Weights of a small GPT-style language model, trained from scratch on English Wikipedia: 5 heads of 64, a variant of Muon for these matrices.
Each number is 200 + 30 x the weight over its row's rms, rounded and kept within 0 to 999. Layers, rows and columns count from 0. The size before them is the row's rms in percent of the matrix's.

# down: layer 5 MLP down (transposed), 1280x640, rms 0.116, rows 706-712, columns 320-479
# gate: layer 5 MLP gate, 1280x640, rms 0.106, rows 707-713, columns 320-479
# up: layer 5 MLP up, 1280x640, rms 0.114, rows 707-712, columns 320-479
down706,106,227,181,178,209,177,193,221,169,204,218,206,208,220,188,226,205,208,188,206,214,215,217,201,166,196,223,195,194,206,208,184,148,172,246,157,194,183,230,222,176,188,222,206,205,227,167,199,207,186,208,194,201,224,148,206,187,198,149,167,212,256,222,224,212,184,204,229,164,190,174,224,230,216,181,249,218,230,251,194,182,203,182,205,263,142,185,234,205,196,205,193,185,254,206,235,196,192,190,216,143,221,159,261,230,181,243,175,200,215,168,179,256,242,171,201,185,184,227,172,179,202,178,207,191,202,171,134,202,185,152,228,198,250,157,170,189,132,244,190,243,190,229,227,265,228,174,210,193,213,154,230,189,183,204,139,169,219,183,232,238
gate707,098,209,139,215,203,167,206,227,171,210,160,156,258,189,221,149,201,162,222,187,234,264,219,173,199,231,192,230,170,214,152,172,238,219,171,141,170,224,225,208,190,213,194,230,167,205,223,182,204,190,217,176,230,193,197,200,203,219,166,184,195,119,198,226,179,176,162,213,149,166,222,166,207,186,241,226,164,233,176,244,146,201,170,170,228,172,174,177,207,186,171,233,176,203,140,204,167,171,199,218,148,213,211,204,148,194,262,257,194,209,252,195,212,234,172,207,210,199,232,179,239,259,182,151,215,210,163,225,233,234,179,225,204,250,209,222,192,173,141,179,160,179,134,226,211,210,202,205,225,182,228,210,191,200,205,175,207,186,141,168,208
up707,100,172,192,226,193,125,141,243,203,191,160,165,230,237,176,198,154,159,180,159,188,223,165,197,199,191,212,133,204,195,249,214,237,226,151,177,227,223,178,240,145,173,195,211,169,215,221,250,224,200,197,178,210,206,134,123,206,193,185,198,208,250,213,246,177,191,204,233,192,182,190,217,236,262,222,199,179,218,213,186,194,183,225,189,231,259,172,167,227,223,214,168,189,214,135,162,95,223,268,225,172,172,206,205,147,181,175,307,223,202,224,173,174,238,249,217,164,190,170,131,221,209,234,188,208,222,225,199,169,248,265,186,220,183,209,183,208,189,181,200,242,288,198,192,243,245,191,211,227,197,194,213,214,194,189,180,141,206,205,142,194
down707,097,150,184,208,179,173,175,184,207,87,214,189,230,189,196,196,199,145,167,183,201,176,214,192,201,191,251,195,186,154,201,161,212,176,164,182,216,216,221,227,155,238,234,220,198,207,193,241,138,195,211,239,213,200,183,219,197,229,264,209,217,232,218,246,187,189,124,195,209,217,231,156,168,207,203,201,221,215,164,189,140,175,168,195,238,165,222,157,166,171,269,206,157,235,229,165,140,177,171,170,170,185,232,204,168,228,198,215,236,179,239,209,157,241,227,173,232,213,191,190,231,218,272,173,186,199,202,242,174,249,186,188,166,184,196,180,179,177,158,217,214,175,194,171,191,229,185,174,187,202,126,268,166,194,168,185,188,173,220,193,223
gate708,093,194,141,206,188,205,230,154,234,187,186,130,195,204,189,236,228,229,214,275,212,211,238,219,222,196,210,191,196,234,207,167,179,173,153,189,199,248,149,190,170,196,249,171,214,172,212,167,167,232,183,211,222,231,162,149,220,163,233,208,192,177,171,206,179,204,221,171,230,199,181,222,173,223,217,184,200,180,178,186,211,252,215,239,198,232,147,177,189,179,211,157,158,201,242,177,189,197,189,188,187,187,163,174,197,220,158,206,205,220,169,189,174,212,142,203,212,244,220,175,169,197,199,220,170,170,256,184,181,187,133,167,157,218,179,214,217,200,202,223,168,245,159,197,230,123,259,165,173,143,250,192,159,212,153,177,218,164,198,164,261
up708,098,166,182,169,247,174,180,172,230,165,205,200,214,162,233,247,201,181,228,171,212,236,152,238,221,188,167,198,208,197,184,203,255,229,151,198,202,288,204,128,194,217,251,191,162,202,199,140,200,186,211,189,157,192,218,204,197,194,168,215,222,204,175,228,155,129,212,214,194,214,186,227,208,263,145,163,189,236,170,244,218,189,206,160,240,191,194,178,159,221,206,188,222,193,206,197,215,186,249,223,194,192,253,159,184,194,171,233,237,204,193,191,174,211,187,211,171,221,152,170,169,172,134,210,184,203,269,221,192,198,169,162,189,237,206,203,222,251,214,146,158,239,246,180,168,214,228,157,164,175,193,147,213,195,201,252,156,217,184,179,203
down708,093,170,288,177,206,198,195,208,202,163,213,220,244,191,192,208,176,279,230,216,236,206,205,203,202,185,263,250,213,189,239,148,234,215,216,169,216,197,182,178,186,188,133,192,165,178,213,197,213,173,228,208,139,199,226,190,226,230,199,219,219,195,228,208,201,197,214,170,232,182,238,201,172,186,212,211,197,195,202,212,225,223,226,215,238,234,149,156,186,192,222,227,187,199,219,229,206,172,248,191,130,202,180,197,240,164,198,189,199,189,217,249,216,173,157,223,218,210,144,217,200,136,221,234,223,222,161,199,205,204,241,203,227,196,159,263,226,243,165,181,200,211,194,202,193,221,175,206,201,208,139,157,267,188,217,266,240,198,204,201,189
gate709,104,192,216,169,171,128,210,191,244,176,192,202,199,261,249,265,207,238,164,195,143,221,154,197,122,231,246,222,167,180,172,251,220,198,242,193,153,220,216,247,175,258,190,219,228,158,206,203,192,191,139,125,156,250,205,176,154,214,193,183,180,179,164,258,241,202,174,214,206,231,164,162,246,189,169,197,176,188,140,203,234,219,184,174,215,232,153,158,207,247,198,244,237,182,157,167,205,178,164,167,169,197,267,240,246,233,226,247,209,204,177,166,185,247,144,170,206,213,143,204,226,241,156,206,179,230,224,175,143,191,217,155,179,165,132,184,191,208,167,223,180,205,197,223,191,211,214,128,232,199,217,210,235,217,194,182,200,207,212,232,220
up709,099,223,184,171,167,213,199,168,189,207,222,174,191,186,172,183,182,214,187,160,244,255,204,238,197,184,229,234,152,202,209,226,196,200,129,184,240,176,162,184,209,209,280,224,189,203,154,274,196,222,208,216,218,215,179,172,167,218,188,215,208,195,206,200,164,181,212,252,163,206,203,237,134,164,245,201,203,170,242,234,115,177,269,185,186,166,138,256,157,209,194,254,220,154,196,207,229,177,230,255,193,242,174,227,236,170,182,133,237,217,196,151,206,208,212,228,221,163,169,193,237,186,197,173,242,212,172,190,220,193,190,210,251,261,186,192,197,252,150,275,235,204,168,200,172,186,181,239,209,185,224,211,138,197,144,216,195,210,275,249,185
down709,102,230,204,189,177,190,206,190,245,222,182,181,219,229,200,218,215,206,287,141,271,148,155,195,209,153,205,198,215,238,182,214,178,213,194,204,181,217,264,180,216,207,201,177,134,224,166,201,179,231,187,264,234,227,221,197,180,217,176,160,146,240,235,179,185,184,208,184,204,170,257,211,169,190,177,249,218,172,240,236,182,185,228,205,158,219,184,166,208,200,167,184,194,188,175,165,175,213,213,119,163,205,199,159,189,200,202,166,220,210,204,155,211,235,243,219,170,256,209,188,153,191,197,144,205,235,204,187,157,165,211,203,204,194,184,228,165,186,154,232,212,179,226,199,208,175,194,255,183,182,245,188,196,161,196,192,213,208,221,224,167
gate710,094,274,210,195,205,183,173,235,166,164,215,232,188,214,233,188,185,186,208,200,163,205,180,131,168,180,189,200,211,218,230,168,220,226,123,213,222,144,185,244,216,179,226,185,243,167,224,179,175,167,231,175,213,199,189,200,171,266,212,197,176,148,233,197,212,198,160,186,170,188,213,174,248,251,252,206,184,229,207,181,192,205,251,215,196,231,190,148,197,149,221,172,207,256,193,134,167,203,181,270,252,231,191,176,182,163,187,193,190,165,166,265,215,209,187,210,188,214,235,153,193,218,230,172,238,175,258,183,198,241,227,204,167,218,220,230,173,198,171,173,175,215,206,214,209,223,214,220,163,182,190,211,229,254,257,212,227,232,220,196,142
up710,090,175,198,239,223,231,186,192,174,196,170,187,219,175,238,211,203,244,268,214,211,234,186,184,164,214,198,218,238,155,241,223,210,172,155,259,135,194,227,266,210,223,218,175,172,203,247,199,201,212,126,256,149,235,222,182,235,157,226,230,205,185,194,177,149,187,197,210,185,155,245,206,154,168,241,208,251,220,153,164,191,183,176,158,232,180,219,259,209,218,201,201,220,179,150,186,153,250,234,160,247,159,232,182,191,241,204,217,234,177,174,210,183,137,196,161,187,132,200,215,182,220,203,220,182,218,183,189,160,151,218,237,192,203,194,205,219,211,238,227,208,227,218,211,184,197,187,219,237,172,184,173,205,229,145,241,175,222,193,158,173
down710,095,153,186,192,172,238,226,180,184,249,195,186,270,198,178,235,208,193,185,241,278,215,249,253,220,174,291,196,231,198,180,204,221,239,190,227,225,230,175,202,235,184,186,211,180,189,165,219,162,222,232,164,231,206,229,181,204,167,211,168,208,201,202,208,244,237,188,187,208,198,224,225,170,214,198,156,217,222,189,209,197,187,175,231,203,221,246,201,180,184,195,270,186,189,208,230,197,179,159,198,174,217,214,143,223,195,211,186,196,180,199,229,251,212,190,248,170,226,215,197,197,172,204,186,217,178,160,199,175,166,191,200,205,180,117,192,173,155,206,243,200,142,191,245,209,153,171,164,271,207,202,231,223,215,225,143,207,215,265,230,223
gate711,102,158,183,193,177,204,188,169,171,205,221,191,198,203,201,154,185,231,123,206,242,229,209,223,252,218,152,163,219,195,217,162,205,210,195,186,174,188,220,159,214,197,218,232,142,181,206,214,196,252,179,220,201,227,173,134,171,169,228,268,237,182,213,199,177,185,184,204,175,186,256,267,233,180,166,294,189,212,184,217,255,217,147,203,194,203,169,227,217,210,186,186,225,131,235,191,201,184,185,202,162,225,214,222,163,146,202,168,232,213,167,221,223,165,177,216,178,225,193,203,176,160,215,163,215,260,208,219,208,228,233,253,194,143,125,191,212,190,196,227,191,191,229,167,189,156,203,220,170,197,235,166,232,193,195,238,170,203,158,203,211
up711,098,186,177,155,207,232,177,228,195,188,207,217,266,222,188,185,144,241,292,210,195,189,155,213,200,176,195,157,143,201,175,218,239,210,203,206,180,222,216,178,188,265,233,244,190,170,236,196,179,235,189,221,204,206,155,171,198,226,197,224,177,168,232,161,206,197,228,183,251,165,156,205,202,190,241,251,216,201,189,179,199,164,224,170,179,233,193,194,173,220,154,169,149,214,185,224,225,212,146,246,204,168,187,149,220,218,242,254,207,245,174,206,198,193,190,226,158,228,197,199,177,234,214,182,207,213,169,210,222,190,228,228,270,189,190,178,199,208,150,202,185,205,219,177,217,252,172,195,156,209,213,210,230,194,197,148,218,178,127,239,178
down711,098,183,162,223,179,227,168,184,169,240,203,218,225,181,202,136,235,182,227,202,182,223,213,260,217,201,148,223,222,241,236,190,207,215,252,187,166,239,203,201,210,192,240,223,214,172,181,273,190,188,222,245,169,170,208,226,147,235,228,219,177,200,137,196,190,206,213,149,168,162,216,195,166,140,245,198,185,180,164,186,194,143,209,144,196,182,165,200,203,242,199,207,186,207,179,189,150,212,179,226,181,216,182,243,223,147,221,208,223,206,228,222,198,173,213,169,181,185,199,192,201,204,160,149,179,235,128,207,212,218,195,183,191,173,177,183,189,251,169,169,245,212,149,167,182,242,202,191,206,205,214,181,240,129,176,214,233,223,230,186,158
gate712,102,190,212,244,155,220,144,197,186,225,207,187,211,204,233,193,187,217,234,191,181,212,193,256,164,208,220,177,213,205,245,241,188,204,192,222,182,242,160,192,181,222,176,208,207,254,198,200,225,201,191,196,177,208,151,167,197,152,215,191,217,161,175,170,173,186,200,133,211,165,142,161,251,223,177,175,222,164,194,241,232,206,254,211,186,178,215,198,210,188,186,232,280,232,170,242,190,182,229,223,224,171,222,182,198,194,225,160,245,230,212,261,169,207,262,161,236,219,192,236,182,119,206,188,216,171,132,262,177,242,196,144,152,142,235,178,195,226,198,165,186,222,235,188,189,165,219,192,225,162,244,168,191,193,181,183,193,179,162,188,167
up712,104,203,192,193,181,231,219,216,241,152,221,201,178,197,198,178,213,156,189,175,192,206,223,122,222,183,193,221,184,244,205,265,239,212,214,203,196,167,220,196,158,159,202,207,198,203,170,178,155,201,153,207,179,270,224,190,180,203,209,204,233,223,217,313,168,191,202,209,228,190,213,225,229,244,188,240,244,193,198,182,154,227,177,229,206,210,165,203,228,269,181,188,201,224,199,219,178,203,169,243,179,194,165,136,173,186,193,211,185,173,229,185,221,206,158,244,177,157,204,215,227,207,181,227,211,225,179,158,178,187,190,194,183,220,207,207,172,212,226,180,225,193,181,219,209,158,225,215,158,252,164,242,127,164,192,177,210,218,249,227,198
down712,103,205,229,193,235,204,223,200,229,216,157,235,250,170,199,228,162,186,177,176,209,219,183,207,212,254,208,217,268,206,203,196,181,254,202,238,164,184,142,163,236,245,221,237,211,201,192,190,222,263,144,189,182,217,171,164,192,232,193,199,231,213,194,210,227,171,190,192,181,188,219,170,219,250,202,203,222,225,198,206,230,174,175,209,238,202,145,157,199,183,211,212,209,144,204,225,210,220,133,196,191,175,179,175,189,189,194,176,142,210,173,212,153,171,157,188,169,203,221,204,129,203,174,226,139,221,240,161,241,199,177,154,158,196,218,180,208,204,171,231,161,202,200,178,194,219,199,215,210,259,214,255,254,244,228,162,226,220,262,235,204
gate713,103,186,231,209,202,190,196,234,191,184,196,229,166,258,200,137,189,172,232,189,202,193,236,229,204,161,219,246,197,197,168,246,172,169,206,193,208,196,210,176,195,144,201,221,214,248,192,182,209,218,238,214,245,179,145,173,223,177,181,238,162,185,204,180,171,196,180,224,203,123,210,159,181,226,213,224,154,240,200,192,208,217,236,243,236,229,200,212,184,138,197,218,200,184,217,188,232,226,224,195,201,205,219,248,186,223,227,179,203,232,151,216,216,174,207,222,230,194,218,194,165,248,198,225,180,197,224,192,194,172,209,203,148,212,189,188,207,151,240,210,240,173,194,230,200,179,172,223,187,205,182,189,222,198,193,232,210,207,189,241,236